config.toml
n_layer = 15
d_model = 384
n_head = 3
n_kv_head = 3
head_dim = 128
d_mlp = 1536
vocab_size = 29228
activation = "tanh_gelu"
norm = "layernorm"
norm_place = "pre"
norm_eps = 1e-05
positions = "learned"
qk_norm = false
attn_scale = 0.0884
bias = "all"
tie_embeddings = true
parallel_block = true
init = "normal"
init_std_qkv = 0.0176
init_std_o = 0.00322
init_std_up = 0.0176
init_std_down = 0.00322
optimizer = "ademamix"
lr = 0.000315
lr_mult_qkv = 0.5
beta1 = 0.9
lr_head = 0.00456
grad_clip = 2.0
warmup_steps = 336
schedule = "wsd"
decay_fraction = 0.514
decay_shape = "linear"
final_lr_fraction = 0.05
batch_tokens = [32768, 65536, 131072, 262144]
seq_len = 512
doc_mask = true
train_tokens = 324800000
steps = 2730
dataset = "wikipedia_en"
Each number is 500 + 40 x the weight over its row's rms, rounded and kept within 0 to 999. Layers, rows and columns count from 0. Numbers have three digits each. The size before them is the row's rms in percent of the matrix's.

# up: layer 7 MLP up, 1536x384, rms 0.0366, rows 554-606, columns 256-383
# down: layer 7 MLP down (transposed), 1536x384, rms 0.024, rows 554-605, columns 256-383
up554 085:534524495501516509492487531498466467466529496485446522527471503529436470481524497479507462450550455497489546486507466498534536603506501422509390518480537575488541480494508556497515438455488495476541517500480435452498559513581468519484495529539487547485481485435460480463461560484483525489518581533488511479477517554575497476473539451543447484551454558527476476533540454575427447542517
down554 079:418514519472491497422445491496467630525537507510467537531488544527489544500513567479437530485376527522529497480501453457519553530511450475518515492517463485503372477523568537499425602516436499517535506504517397553532455544493461426544566520519466481533481454486429490509540484492455495529469530476526481497498492476498379448521477523451460510500540438528510491534486513538510588510447
up555 074:505506530531481539501476485487576504491556463487465601530528505649505486559386414454479491511538466514512446560542505556456457478471410450433505503464478498523496493504461533526497503503515498514452489463538525489451465496517501495501529629448523478473492539500516561646487424509469488499537507475498496530497560570482504420541500506469501466505540471518516531483487541500495496518498
down555 067:509581512541455425437504481369524536521465577505491539476469519500465469554554427519467581569516529536488523483446420512432594543447521531451475508511504500564511533532483463448497453557459538508421530493459461537526574518476432518495525527444532377470520494462485570485517571478527487547500554508496499572480486516495543482534463524509444500514493518505475486462508517509387494556466
up556 106:496473509570527488419525537415530484490537524515525515536529476453505512501474516401401546526532524476528471521522567468543549581541485420481497567409504455538551502504486488548448505516549529490475493540462488578514498464588455497366508532434595465394573489491520574490519534471494469546518501494508486535584505477453545511520474477454506502466539556505519495451466467435460469500510
down556 136:534497506516575592497522508420507493492519479521425525487577595481472464449531494497501605455559546463507542510500504499501479464532515532516531574485452523499639482521520490469464493416439526450525515482436493542484540544496459384420492506519593447493458489462509478511541525533525455462515506508428504503486520535412483502521404569444570573509582530495499507405478526507490545472463
up557 125:483544520513489589465560422547438447514562446477502409510524511472488504463489448546458496546515487444507479471539480416466526552443503522468551551514555478596318483534483590414545489460496516505480506580476523506492474479523537493449498503462529418530475502494503536530488453618590525501530531498485521565450468517479517454449424529465556516469490473506463493500540429524471495489563
down557 141:542543472573498420480475560501465554525461470498483560493491493550517471576496536506460509503503478546536502506468517523488515523494520476485440554534501603499518497520429469572373531516504514499508492487491478519431424462578504491538563463544485510466466504416464458569533412449507545530465481489474572509480473483520478423508567480464496497513464531501544512510461522532473569492482
up558 124:495399490426466611561487503481511490505496508482462538572452492512462461490446528435490510467500526534502473483537515482559528466466472535436476426403531462441497476670473527461447512482533530424525405511466514500455521483497543499407504490517501493528449453456523487564531489509480493487540547498509571502492440583474531521493571453524533453477528424481521646497475515507542473571484
down558 105:562511471496458478556563459454481496509552547451500452490418521455506354475542475529443486544455522510463502531550548496567534523532505485563529470484486526492518535458506464511514483452470587515485482385556434525508532529459471497598489429475518468445489507408455531430580498571420464428505466526439546531452507524584503503581508565543498525530523487487484506516514542502460445533484
up559 130:517528496495502493494524537481514475490491522489504555490607481548509481509450515454507475536512474499491479502487502519509587559479502436460611570496466516562509536486467496449537456479485474549487477443517407517515550553555453453483539537477531584398486511477488528488524592514426501478510498495524518503525523486609511464577473490489526522480520535514539539490514550457464455489515
down559 123:456493592395502489593430455508496547550525435486496456466468511494497492481567471535445457493481523527462483512477507503564404515501506546517519393551514456593444455497513514524552532552568448466538532564428501467450551472467495532545481456477489512504459497506476499486504522515566518441466507456516519477549495491519511513509504486443504515543443583454524442586513530524507429537484
up560 102:515566467589382494525537543494510499431468457516469427509551527494495534497346507526492440495507462526491490463528489513509488579470519446398495420472508474498565478495497411503570489518495467485551448512452494541470517487556573513503526466559519510478464537432509510478487530477465461509504567486522514516507511494524535531530437474511484578534461568487441484498504439521489475540551
down560 064:483536545612543437494555519542438587517463550505546506527524523575573495586550479465494571517428512514539498534408465508520435481540535491493546509473516526471499504438471474563527562438533456499542528513559527473540488490540473500529556580470549490452508507461518428464574528514496555535536508403540498455482489551514483443492537474507502470531492477486503531487559541506517507413469
up561 057:504496478610454447480497593506476479487459534454488535513495547511495489503459479490486544538482441519508470486531447511539557490454493515512522512507424529515522552526486467469542537491501535425448491483394513563544551519557491470450527546504516532460391475496487544557524557486445505459521558486480588520480504457500490506566464444509504514516428547466485476474536510574463482514561
down561 059:575543533405510519555499434515541522505556456549447479435537546539472526471482543467557483458534557602580555512486534499437527486551539464514484497571558564525534474534412540481543453527529541516443547514503477487468515493478541569500479526453544516521572515449542479500536555475508536463516404495515470534557485523486529499425490515452575496531555462504429498524504471443493502570464
up562 093:506527422522530515600499427470555475498473521487517491445531496535493548467549574493476516516532472537488457551585648580471435498477451441499503419511525465457504492518431484505483491484504516526495481449504490394506500490399490553505541425458489508416549521477506502517510521561486460419428543509528510512490485534453495623529484410513585482516535538484460482532492463438478510511499
down562 097:531507575490453508488500550424462498488459459507461528551477518522538448483548440502481488421434549385522469457528423482470510523533502528454493500527483503493496504510538504562443415517517513455526432494502521513453479565533475456529463521532550468523531609519512569502466520473456478550527512495491488491470460479477475521459537500480518493408563500502527536496535540584462522493521
up563 068:528511513548514462449526504550556491506568451497509475454489451469494480471505480528492472490536570432479522511557532498395534518500453531519529467489478509435474520461432451516532483510461508448535553582440562516562555524560479503431528440520538530495520426506486492530490510462569525433491480477466511577555477412545514506623440476526500494511466510499407504461509457540463504501436
down563 063:457527514505403504507516517531485493518457467510474394483439618465520493551483532543536457525415511435531492526485490512578510537491444439511436395571512518479544500508504586477521504494512450475551445545467500435476483530500560502555527460490492429539501537484427524580505443523466495523434483494507471499483527541481408530513432536500500499558446468437522450589537480537534569480538
up564 054:492503511604547532423490476494498489542443469521463462537521429533536511499474481536496477497538477481508532542533536597518484525446466478467482435528488390456480494517534515453542501516518489476572490483496446615488534465444406489555468515505471486500541522497530471543506519543480502431431517480533493530494543610581537478512502499398532512542525493483491484470507482534483488481441
down564 049:534480492482376488526461545409478578484523510533461436435493517509479463561524442448536544478426521539473527479503469463506466518516560495461442501452494570494533495455505503540488558572461480542423474542495530472455541506442474542520443481503480479495450500443430568516481480514515518544478436528532499527479489453454402452509485497530495476511498472494519537486494545460472463491480
up565 104:495496516513496573544538444527477471509547421483527464578536505497469506508410452441487445533509505494478469485472497475489547529514507503513548401506523507532521564506509489447575471502442507476509512587460428519488553502537526419396509497483566405566477513561508492502510454474526461471558503501473505507480528511535489434583450538443547597488499538531460522501546476495446457505563
down565 081:475527491491460482452569518415544452496409509482481547497516435466503483457549477527530433472543507487521449496595520502506501522461449458555468517502480537479506572513463578522446496514504529490457492532513462503445467445518491504486484435437513566433537475461493561492520474461468433562514560482514474482458489464452425557530522473427514555512514500506477512498502436497513537483473
up566 045:467513479545520465463486493471493487500447479479528486564505506503493409542494501556485460536477513486482422494499487520557487490505548508473508542517472471480458589510506469476571501493518485556524493473494557486574457542527470510498492571491480467467504460466481535506503570504431476528567497506487546499433499546578475490496531439532554454436481536471538510461467521446519498500558
down566 048:491555469469440478510488499574510518509484523524506540485456506487494489431533516527541483470472604559554554504512491509478549531552498417479508512523411500524459482442455583458490500524495504521522547484471501557500435381511505538473583465454466480515492519503481464472466458489509517471478482492520505511496552517430576499501532523479467524491540501560491519614472514492489516553430
up567 045:471442557587529415492484549569527511491530532500507463527543531449530501510626506525572461504437536482545510507484508442544620534424546499537452474518461522501567500486501483482485542465503520444520471519488532527550472512534469460442481540526484524410459478489515472497530474521530547553501500501519486547467452505578531602503528526479528513496511579422505520498453473500445475498575
down567 048:519595388455458493500457556552562535476488540485524500407465560493531531466431581491505473481536568472545527554530470515506494551500510508510527537496569528537480478482441591464557487508447476525544552435476510488546472488461478452570504458469497436523499386520456515428536499501505463478503474468499488474482424548493538476538468433546506523516527475519495441540437459447464455524450
up568 126:487471452528492569475536541527481490477466527489473531483510534538473571524430564453502476506519509485543530500481537523536528511435504455486528506449481484482522551511539495447466496467557487498474526451516472538516568567497492490503506508484496518442540445515517439476491594495437496523520510505544558465560560440545490474526514466508547478585481547520514483498444584535435468496534
down568 159:535470519469419497452493471460575445516531497460505463495526429553484530515480494494509515541492531573434541514493497491483505464475586544500538463496474522512559414523467474449499445501494432498540541487505545504532545490579526455542547365531488463450540536548551480480504463506538570511482492507488484491499508481541525542556536445460510515472445494471498491599487514462506497533544
up569 052:514501448504444547541505504519530457507475521427468502474495534415503512478500491512457572470495516524508431551580558485481450535521488437542505493505515493477509507445376519543556503499557521513504557456492467534448495450564486426527538526485433533484503449518484451540487486526476468544537489481472465497451557550536487485502519484484500479594459521489513496462570457475483528485505
down569 049:565532453519514448526453513510432523529506545573411494454446495524545509487514389476473510514455487539450495504527446498520421513496475528508503481523518552483481435473596515548440427482462546510478491524536562530416511540446528507536429430536543505418538536458449547556497464443489548501430557607459532560535518515519420497554486482476424500514502462502486519439505519531495507458523
up570 040:520539506598478562489471463524518505473545497423492497426481523492490408482476504486517466480482491480498533514553425495472426491393492515529452478465534531515492514501429527556456501482488448518554484473512516538469507426551516466500485500442582539489472558546547450454509482531419495527428534498471534479408505508507503482512512546516483546530471585477532514506503501508449526510499
down570 045:484471488432565544458481543440574492566494498512496584464498522486460591418469494441471464441498478498596515486512506502491537557543551506525485435487511502540490456537499471465522494527487552493388492521532489540565502489521558448491506471570541502430570454521483459535530491512563488506553456499493462522544551483527483543456390530438521504467500419455477480536545495465496448509464
up571 110:506465516487564500603559508526526499490531467474497497446479515481492433474504507492506530537503533488525475507522414524611493487529557505465475456500529437550490516478517501522517480477462354550491468491534455500425421537468560474412490546467489469479477521485479427524491534529488492486497501502479539476509476512484501496526499558542482528495608426495477472479487508553483466522506
down571 135:524481490455525541465502580496452556510531521542462534451514501580515495496565528537536482420503484534523495459507491476503503484472474538448483577509541591501503501438597533534480388441498406503463458519479516495506517567488475505506481498434469421429529515547526531474466520482525500510526470513568502488556615483481481538457545468509513491501562476507513476440515551566485536474477
up572 096:510426464474450484492458473423447505516535497464480458516505514531472541490516586431535485543516496491436521501506606490600468518487523580513479569464490505484556529529527416504543503514546457487492474430508456540448489501490480456498501395549500499493490436455495491444495528507560444479496492499513580524567428469458499497576436460504500510444615490492509574503527484485515465564547
down572 114:489493527558490454540547567528444485509520547507499544489448510478499546452552433552477546484490487512533466479438491525409494543477565513470506455560458494527552515449475486523403489551496542493540491562526520470498462504464494504575482508413507552511475484545458494634489486450475519460461480503512556478568460549514499543490482580485494518433424552517447458456503494455430445500557
up573 040:491565476481540516517496587450473503521486484484487574512594503613516521470541538438492535500465491389526489479486467526495569464466528512499536461505488406505499486496493453492507465529484478452483527493486508478477508481541509490519507426482533460410510522505520522524515564500547579556554508484564455464464470502478524504444644458574532471469562513503489488485544455470497444552518
down573 045:517515495470499462468504470546510538400420501496478486472410475446464505528561521449462528518449445479501514507561542456550494546479529503506444549578575513565482450450480531591474590517512543510513492442552540497443394402497491530452468493453545510478376449433494490560482443481443538574495493523448525509519476476482543498545468507463428566508472485511588503501532490440549503518516
up574 118:507545497475525466474500502505549510509501528480503543536558491560482540461418493434475490495511486529436390475565555488489526477467463520514498569452549558515472517514429559544462503501554497475551497535392380450499463521572526364503483579483521506466437473546536571557492481502470433455542531505513500501497473495481504501489431474443508511408527449456484557518489488467491466638504
down574 148:518506527574452493484499552484486502514548505449486498506473506529491516486572443429624551569486442482509453424582504493496586545497491502561489505536527506506533521496483540508459541502458568467506405514532459500493502453560466454520515481455610589494586445523545475548480430515557532464465521514470529531554425551458563497513517489461488449566435524480475573557529479464540545511521
up575 104:536505557536546515493551535457495486455532481471486581541530495488456574497509456480452467492533496484479428451523477478619525502525484467480518561509538518474538501537496532508442436502536507582494374472472476494484481506533467476496494435560470554499491465421543536537459393526448503494497519514471530494480479493498520539451491499532475507469526486445450510437503475436513452550546
down575 097:510497458551527567477514601497463420434434530530453435539550485510483535469476500476473482524507444423476454457496450538542496491506452475439466532555495525467566517504523461392562580507550468532542504510477425548500506461520488429519489535463511526497503498503534549513517530498524503489603553526504485496507438401518497511452471511437502506429516565478527471445491517563495439507450
up576 100:524494436511503509502484438426529489497460538477486524532544414418506473498539522478482518509520515511472436529543536538515466576503481404552503514475522522547424465470511409552493469482520486514542529493421423491455513499552521490465543527458476503487481551474510562542473509518513526586556528502524470512502423558530519531505485495516559518460475576456445591507490521471432502512511
down576 074:440579509478489515473497539449482576527503485557523449500530462518489460481491490542547500476411532447520529542463489455549498538445567515460522471477402518538474556498501550506495425556539514502553526489534546505440486465562490610441533566554470540515488553515455464481617505500429575492498396501519523498416479441472387427502447577435469493441533524532526454473484491535460482546442
up577 092:507511590546415476519490474490544484482442445514506544562531525524506539437439400540472378522538450521467456473507531563430519455437505524462467471561534454483472434449499465494504480466488494578527538500512545509493559515556492567513480451478504459540400499527528559557506492456597487487566504466477556494429501513542520511535508559457494512506439568471474501499507483537453482505556
down577 063:400508466489518469426494455527521651604516547476522498543481499563551485512456526458464463458342516537473494544499530505497382501491471456573514454468523437516504502496466510507510472565636461506541533493451494555443469497553516497481508448508504518519472483504539525463609532504457446517536509411556490504505541523564348531544486481500492467526522483472497477622533497472431517526550
up578 099:508455494422520490520527481500478491460516452467519496549446572496449572450533517441532516503500522513458514489517507454537460524479492490521482493510480388526527490511495496475456464501500474470498430551506452474479440532455544507476485421548487493510438506462513461485473459506489507465464491518492488493528512503550513423477558515528508518467611475452491521480560538476499441512533
down578 108:525491486432553519488544597539410536496512551511463567463496438559475468519529500501545486443494472502493542505492454469535444504542512558478494493517526550546519502539569579500484465422473427502508524462461514498485538487449490524505518490556448433459517526509544509490501561496519494481521584534510542472495497492490455479433590498499518515451596486475554482488466578505538510526481
up579 109:493505595429517509458523477535477493507477512485458546536481588513471498508372466582465479562505481492473445463536532517406548502463536478465544451558503543507481545486540559471565496487492524537476541588539444591492530537565524426432485469481592514545476510519520513556469584453572472530573479491469476501578524508463526513605495495464521521487506531462482564478525506494477474502472
down579 085:487492498449502502493468507516507561472480495532468534468495496486464490475474491570546530474518505471502490531426491449559410464569518520511515557514517603473512537474494528513537504491494532497548541473495533463476492483510528536493498472505457491498397517527433541446516424530524441472467467503518493460534489564479500524500508533525494532440391496499529509450437454509524610512416
up580 051:501512553455471459518534472424501482519493527539432560492515546512436470499494447446488515587502460481518501517522391491489519533535545488474444442514528559500515427567503523451477484489519516481526360539528496484499519498505513486462516481488490490514580487509500497609458546505586474504425476521512535492530480493444479480610484519501503440476463562533458529472500507512555475488492
down580 051:495451493510423595496472533535432551538489509528514554444449418419508504461507486523522488487484482499544509425508457500477526516481495488543426562514552508554484551500569458515533487430536502512457473524502502506470493434456466605554472538495514502533494593419415472500561478491522527542556479476453551563509504435440409532482503470504464556455493521487518507508538533578503519496474
up581 103:540510490550460478525499576562490486459496501433507525529504491536488480516495500422465528502538520555479453476503547539528482474495512514513522511519506455486435590542496512574465411460518534520535475475508527460473451469457461482512440457506574450421497526457511538596472543524472455477447501488499527489593510500498525480523520508517503475454561475426498550455491499495457464507599
down581 082:449605519534517437486468420520501618564449528428492470508509543503460511503492509480500480512439513565583492563465561520464517399534585555442537485530491534460509468473441510545542685523502465492524456529493512490505460509502525453497525546497594483510583483512488468519531464523492428483526494504509482468558468492472473491483488432494479422480474549498543519514469487479552536478518
up582 129:524464444512488452451538518540473492501550473476514466513470485508485502469546507544501435499525559484496518426498487492550489520446506493469531487476567425520478412489521512486527460478528520542510483457480477467361466479534554513531466483508461533518539428445514466553508473594499481463451494495470529465531480595452498545548484516479552524435512521432448439516520529509524506549544
down582 100:517470518494524435522473535512474547470459527542491532496557508510519549545503490531494539525463485597520474562460499519479451518499394432464460540489537471530566499470458441471432491501524459543492466513491532494513509543540520446555540567533573561457505513451516486499526490482488514500466447494479439443493479498557446545549500486468506509508505530495556487484447486521524487498514
up583 118:486489592485499537480514431442590485503444518457495484622493501491492459513447473496445538505511498477492497501520558493504564557629526391540465489460474512543516570483469484484476497511495479577476540495540513546518574509475503493334479540529491482528576430572478533468513561489442474643570496512494424521435553500460515456485468515534533498495577487508559504492522486513452496519567
down583 145:479534434596531519449514445502500550483525421501464554486506493552466510472467541477498519480552509495562522423424469486504496540452515536492513497502536499574457496494481469498458419465504581454479471497469577490586484486488439464420471538497514590451482535472569446552472462505505439484418527482502494522551543535475522461486531516525511479464484523515479554470464497507490519434491
up584 138:505518588465517421543508502499518461483502492510514517542530614608530427511492477508516579444520535521431530491553444476490613525494544419476484466598486517491480485470460469549459500504524453518460519472487469500453512472484495463504506537490569554462490483528544588523513446466514565626565469493487554561468427448523513516428558509472475476499359472505503578481529490483509500519521
down584 158:503499465482511517555506465483486568457455500483523548467387511553550555580429582501483534551537534458554521474437551501501454520470515463495531481528541418473525467516515527512574539503612443520609429525511554506511479521481450539567472435455481450498541513508508469542504548482411550489522530470493480448501458538547478450559484458502517485443488498431548384556511503558503476499450
up585 070:533593462489508502582520465551459496506485535501466477467523553536489471476556491504465465502529316486552586515450482494499423507512517480485485424536495501475498435526530573505576473503478544539504431489430518465519484503539427500492467465553504514483451458466477537505468438512518447532497512497497514536501545601494513487559496584546461530504536482474526539505498524511538476485554
down585 046:483467488473490499498462451489508546543491486508528535464416532492480519518593562497477484519337514518508460501483513441538511438472570460537554598414515494536482490535465479514533496462426509507503538538471494520485463462493564531474484545431514474514490510420457498504557442506511569503546428476499507518434501439452370434516394559470512537454548525519484558559459445508556530478469
up586 131:509553514486473511517484536519431481488467449494485556479515533568494520509482450502499486522531505514502444500547527519510518481432481517467495464602523433488511492565509497475446503491506455548547466517476442458475500481459533450459443506547515567536490493457544530624490514549529499531469511513487543419504408514466512560479500448403556488538544491479493538453467509558507483484477
down586 115:545440485541492501459394460490485536517429493517473476477533557579442491505444512543505482483549512406453544479541517505543424554415509498505539458475487506478526505508497551428525512525472463475475461490566538539502517534522456464538473474497449440521572398468544504515534549508482512482481526498562499507498531429532496526558451489493470561490488508482541454488497548515495500535489
up587 127:512503490455564570516515441499514487515528452490483542579443502500495405511427444458541582457548442443465520489533592540550447526532535493486453478483486485548486533508456466520600500498529474551575461512389480461455444498505502447512466529501487532497531481525485490495520480463457514522550490500502455508517471472450509537546468523457523490488604523483459601509475599533480481496586
down587 096:531546422451515477488386521478497550522463468450520542423482477488531505490534506438469516532464500579488569491438505512499453487473500463506572459468548418564505476446490471384513483479471486342532495530443508561554476414501425502461506504519509411516548497477518497526536560517521482499494484497515528475512458517540429471588516578526456528505524568519478443504464496526553524504452
up588 048:516510519571439451560487488492472502527508462526492517473515534473478519503480519551514444481501541528496557483541533482547413533473556470514554495438482476461455497492530513500556491444514445531595501502566528497500442505460512499550528525478496488498489550523482494475526424562558495542441524463471499480458451580574463426558494562434507558527463579551553513524508396504511529466530
down588 051:492515523456479501437435456476511478496483493511577490466481557486516464615517521468413458543531483446523532572497506489536538541466446466476519510488438514420550529510502468521513487555466471501505416486456472508579553533511478450470511508575505410517485508490520509543476509499549491440461598504512434556519423503510535564422500511484513465474519547482419440506437520527499449455510
up589 130:499531502503499493510516550501459449492461457497476442508562503489498546468520543436504408480535483464492489498521530560485475503503436490443490531602590481414572521570482463439495496545547422511501530527483460459426529495492536467491513500579464561461396560525504539505519476571500497498526544491509506507449485427507512490455380446425509527409529540478520481556524499493513489517511
down589 126:533476503450541547481519594463492415498560529512510491476463452510473466437531498549476529496510469441509506511517506504477511414484544555500536551642482533525537479523505536513486622484549497486432495451515423507378540481488471483536559488494485472527459472472511500514563462559544525507564459501434505548516505474479547497433419499489473481427535481496556516476487526516494491461468
up590 079:493560413435471523505534505556453480496647485481473444448468433524538534552533552555495486510509473536494437496507496469484530505531449448543477568487535453565487480527501605542472528518509462439540494481426448515420447547535551457517507599585496534541497460542502482516471484503415500492544462500494458488466487459492511590420476446502489482495547567521428516460492491431576455501521
down590 069:554481528445452479467477495422534471520472570501532454526545537526472445464494556503559499536479482556525536509487494470550497503488512446495522498525497560399533468466531483511528538548561471543521524446502548472485509473485447532520491390486506413491489521490491458573480528517567475434566527524535468448484477529516504561494544451486481581475427543478530481506518511514520519514531
up591 121:508467496549490491486538596493488504513470538493460535479455467504427488472494493608471449517477512496533518520515488456514501495524507463525432560541586464549504481531522576494494471518542419560569439507507575477448534492524553582539545488504515435343514525506520564538507459515474502583443503496515451482485502467497498565499514400462505498486561490462542473533424505472479510471535
down591 130:460493547518480574549546537497567472495490521487480415452516517432474538419513447488555528501504414426438456475469492454589522553541497460525520483535483474597491474500455483526504575548522524439498480416475539515547446494442440512484537465507435476528518489490507485487455527477488464464515487505492500521536507528467497515535419532512478576481594435526443540515573507450572479484489
up592 100:511461586532513531478502489477515498477493530507485536618515410456509505479356502463428489468489493481483510468556512514547508485486441480429574462576485459503528567510516497542472506486543466549500545503449489543559531541563456441440535530549551495498465490548541530550494518494532514478528506481529591531443404478628505535491501468452473519486586352473512522497545467545449455501493
down592 115:504503438436504519489508492468414463535435495458508477460491587600532461471618557511494519481445491527560499553524460544530479490491445530514545449370556518426515500519450514474512534483497488494516520490551437381450508510458487444588440543455497500451561568478477463499436517496568505513461461493486527519478483487453497523503561497495486488505524534522533497498452493545528571507527
up593 083:468501530509529509541490440485529492428461508487513533566486513486489480502521516502476481514485504509523480540472513516521451550506508464417477498504520482549517446502531522489465477446502514543465431476571576486536511523449458465414466496374509496484479507502501591523517406552563520564597532530445474541467609489480503449445484486504524500506494479500585507468508506558490481497550
down593 056:484502508480561441479484483464565576549442503565455546522604499535474430512473459419534447498459476557490518447383505500497466494494492492484449456461506451514529541487580422449517490524469461525499521518582415496508543545486538501525512488559499465534539472516483426554617519508475495494509505490522564540501484501513392503504503485521457476552590503595511518573440487481544572494523
up594 141:538497496492503527489538553508427508508520500458463402479442519475513473479460553553500398482497459503461529485518549483540445544546607531513529520459525508568570587512518480502587491504514515476560495491523519509403536527616524495475451455546512461487500490514537466476508499553478516564491517490484492498492486478613487480579510494493513451499589553466457509536501505528459480512524
down594 153:486440513388467456516498512470487536517484507484493515482511498517497544490564504512430556446507513511556476513511552516446471439517512466575521531478447512513440555461501514437421443491481494487443497446480473429490504536445616566545509502461580457495527527496503514505534482471485564512516496494442505498525534462494455499517522548510450482553477433576467576472464547508430550498458
up595 097:516475514505533505481520478495488478460543461452501460531437522502552420516552586574481515509504524463489546550525495441541459516529472463458523565499447456533454486574514518559490511431502520480471526495460531406430498514464493496468523407502507512495549474486526496477480506556550544542524471480419562551560472536464511513441508532509516474570489576476471522508418474474570494467526
down595 091:492420537525493544560472391504524416455514499468537490478512422481497471499496521486461534485488503495508439516516459522583493499550528532503527555447509506493421491523530476478517502506481421472503517527521443529491466514498478549520486451479477544525531544558478388537466506477588643442482461485533536542466458508487502516471506514550480469496502448521479535536512443535531484526542
up596 151:512439498500497510425486483471499495470537517485511454461490508541480556496454522561487477464507470521486521460535468500464458507475477490531537509534459553497485547456442471521451477530488431519579516542484516570503556483532527525457482393448556575486522544541498509470478528484501538544464498505521461513523482458586527517475509503502469472561500461475501559515494433576491446527524
down596 172:494499476537442497516484444492449498499509446457498501445495477496472511514495532414457451505501537514500503437520474489634525521493581525582559483507545453545465513497529556440603428546513486469531550562550432561502422486510496488496514427501508438480561572513532471488459606477419502477479470487537524460506558524485512458523452456542477455464529446504443500561502563524515512567470
up597 034:496504437457472490539487520534550450513523479494426494522518533445477431518472456429413506519523495468511552476528555519530432473453488527513507475549522416452412589513473491511521535480472521494446441453489527457502494480489535536538467444442504563490545456512539565515520551503533459472508518480522498490454488518493499487502499532577450497471448509477553550521538466444482492463480
down597 042:577493524437552545503525445464480460511570465519481606489548437457438504564528499569485535466474425497530535509477458467536516537483509505475482541493535495473550455535527520563498558536488546494450534530479455491462502519448526510430544480497499483416469524472511454535529459533518542507530519541619469571504501522473505500496493416435507528507496481389441471446511483541496479472502
up598 123:494467550576487493501494548464497483488481435454477549571496468425463461536432502517484448499515478461458465523506569512442514502460502477448519557499552475484423508508471489520483482515484472521496496568468516485498537558506511415529476485561438464527512533585518542466465506484451438489528585505479441501488539533540514471565461486507499490500603497522440536477497485502423469516488
down598 080:457554440545449467523518535444480644540526539432526503494542511490556510523445531528481412503392509542481447550424498519513459518499521449468482533507551463440415456472421457449462465533532424500485503490477505503438496522522535554506491450480533531462496534469498505466548534551462527501487457397591482442505534490483448523522500482446483461525474540448587462550522522498511511486525
up599 116:503500531473514530547537564479542471510447552460482545522524482530518478468463504525467495477535485464478513492551546513444526517524470501471435510500511450506414436528490505483573490486511478534562475501466445509538474497485537507452426509487487482490467504500465619527470605558493505506537492502479496458444524570406550519509470504497527496517467562459504488518500505552468526499494
down599 096:434529512492520468474515477446471561425444482512499561535481525488568504508475513510495525483468511512542477502456562540527503535428495447557489506526498509497555494509464429535441497494575427516524482545502548525498472492530491502514532505496512545481489537447489524547551511452509459550518465472627492503476485518504458423526511493432540552509502509442558555536514529470477436493563
up600 128:518432496461488532541505527575497496487496422459523490533467524566512449421478629498492529559533590526473545506488561587527502479487499449540446472532563480458470520530477395520467511480523478552416507516460435529424445469445509484553471517476518424488520468534521538513530519522502475505497525493451529527527508505505509578515440496571485494528512473433523486474445548491493518512489
down600 150:464522499503503529459542521552469497527501456526497543475544546509522540577513449473504484480504487465541424499480461490480436479420512479447570525467503501504503504521531528579567512514515480521538542557514527498512502492555569533518471491543611505484511532480475477469476486488605533563494470486508442427510517446519570507495567474392485459530446512460570551442479478537487528447485
up601 143:561498502535467504567547526470449506445507466494485532494498543472477478512506460606506489466508516493494515458544441536531484532549480494504503446497543468520478527473521489604541436492508498469544516509517478506468435511553522484472524508568477543475588524442513494523458550491530435480469560521490545481567508434527537519474428530522506468469479534499438453475518457522514448543497
down601 128:505471506483578542461445530537520555525505486475546508522462470474471479487494565473507544477458453549494567541473475514519481478564488505538501522539584520508495511460478465526533463535438512505517533456522450527510577474499421541479525429538513416513517471477446513392514479533531454563502450510493514471516532529596405470479540442547474496459475464496550507468529519505486493466490
up602 086:533509486508489479488537528459487507473394530507475561498541436496491514416495387529499480487500486492494517480525473503585569517523492503552496547521537544507610417478497443482477469491472504462499469459507460514547500485560463548501460539475488571461525565481514541459487484446450524553436462477471540507529498489507487455484510540448502507543550525472484567500472493504500504478455
down602 078:516512427551446509426557459542497502520520550512527541416466454460518530475534430548519467575484552491558553490461424465502556525497495511518504507498526493534599509505470419367539397484479553524521541458475462485537470461559407611559421522475550519477495532412456490518485454529489548440500520491503545541501459564588475470460476517513428480534512422491464467562489503538427477515501
up603 133:538529515477428488521522466501495467476490445460507456524502515510478524543529541482557506467497545496492454497544550451506465522518509523473507505439417521503480502509550513470481457475487479526529367559480578519503433494497579497478584506520469509504612509463516535475447473555512474645439477514540442488460503465496514465462521453543498585508487445482553498513558502471541491500589
down603 117:486514570513526470508499510393470572454496474466540552480499599421502519409546537499479460488523494553489535521472492539502443501519483480491487547516537564521544543519487477444574468461484501537528519494528546439486543488510487548488510480578463527476477531496502548450597463489528453511514456490520495419502473474452441521474523551460469514502486583515543473505530450502574536504519
up604 098:485512582549558489578511478474485467513540513472501477499548482465522531536515479500509450499528507459502481508539439499478436594505532480469507367514474552510485540488591473521493475503556485509541467528484421525463495468495528525495518561508523562491541493563553458514489424526490573532552488491510577487452478435443519529456485478456506495450492551516445519489557460523538477501548
down604 135:463483474478479512482512545424511483576517515513484533424473532547473458454440463608535543517474502481464497497502487518451485454457497552574540522492566481487468438489487618437515518465465480538475489411540548521485552552475490516502435513460488392475477486487494533481491474509516516502464451500564509507474555522508450436545523498479499537528518423506498428469524517474491462500429
up605 111:505451600491537527520502509515500504488541509491495476471492475504541446512459461594526511540520511503470590434523475567541492505429521505497546465497514483567474591449482382506477498522497535579437550536422474547597489554497416447515541506532505463498493487545539522546492490573527513470474504501465546514488458468480513509480416504448534570523568510500452548490512540548479516515478
down605 126:584449470499507431609486485473492447439456464577486440513520501526560446534574454465574570442541568410544488477484494539418462514498457530404476592507548514513493475490531486499451491484504494451522448456506495489438481576491528571499518455505535484505525535486467504474479484493507453557468457501549500496502551387513412546522568464497466479492553506502583528448508530501474539502470
up606 126:536408547389491520514487519419484493472572454489488458493577473473438530457466444500476482563571499497378494484488508452588507515508513538504442483512580588531609543571538507515449458486500499487439468484429459558507526551483431436525472536574493493563538520485494555537448466548439444538477562508449507504478482412540520470485458449519524493496539500451459536443456407473452433537502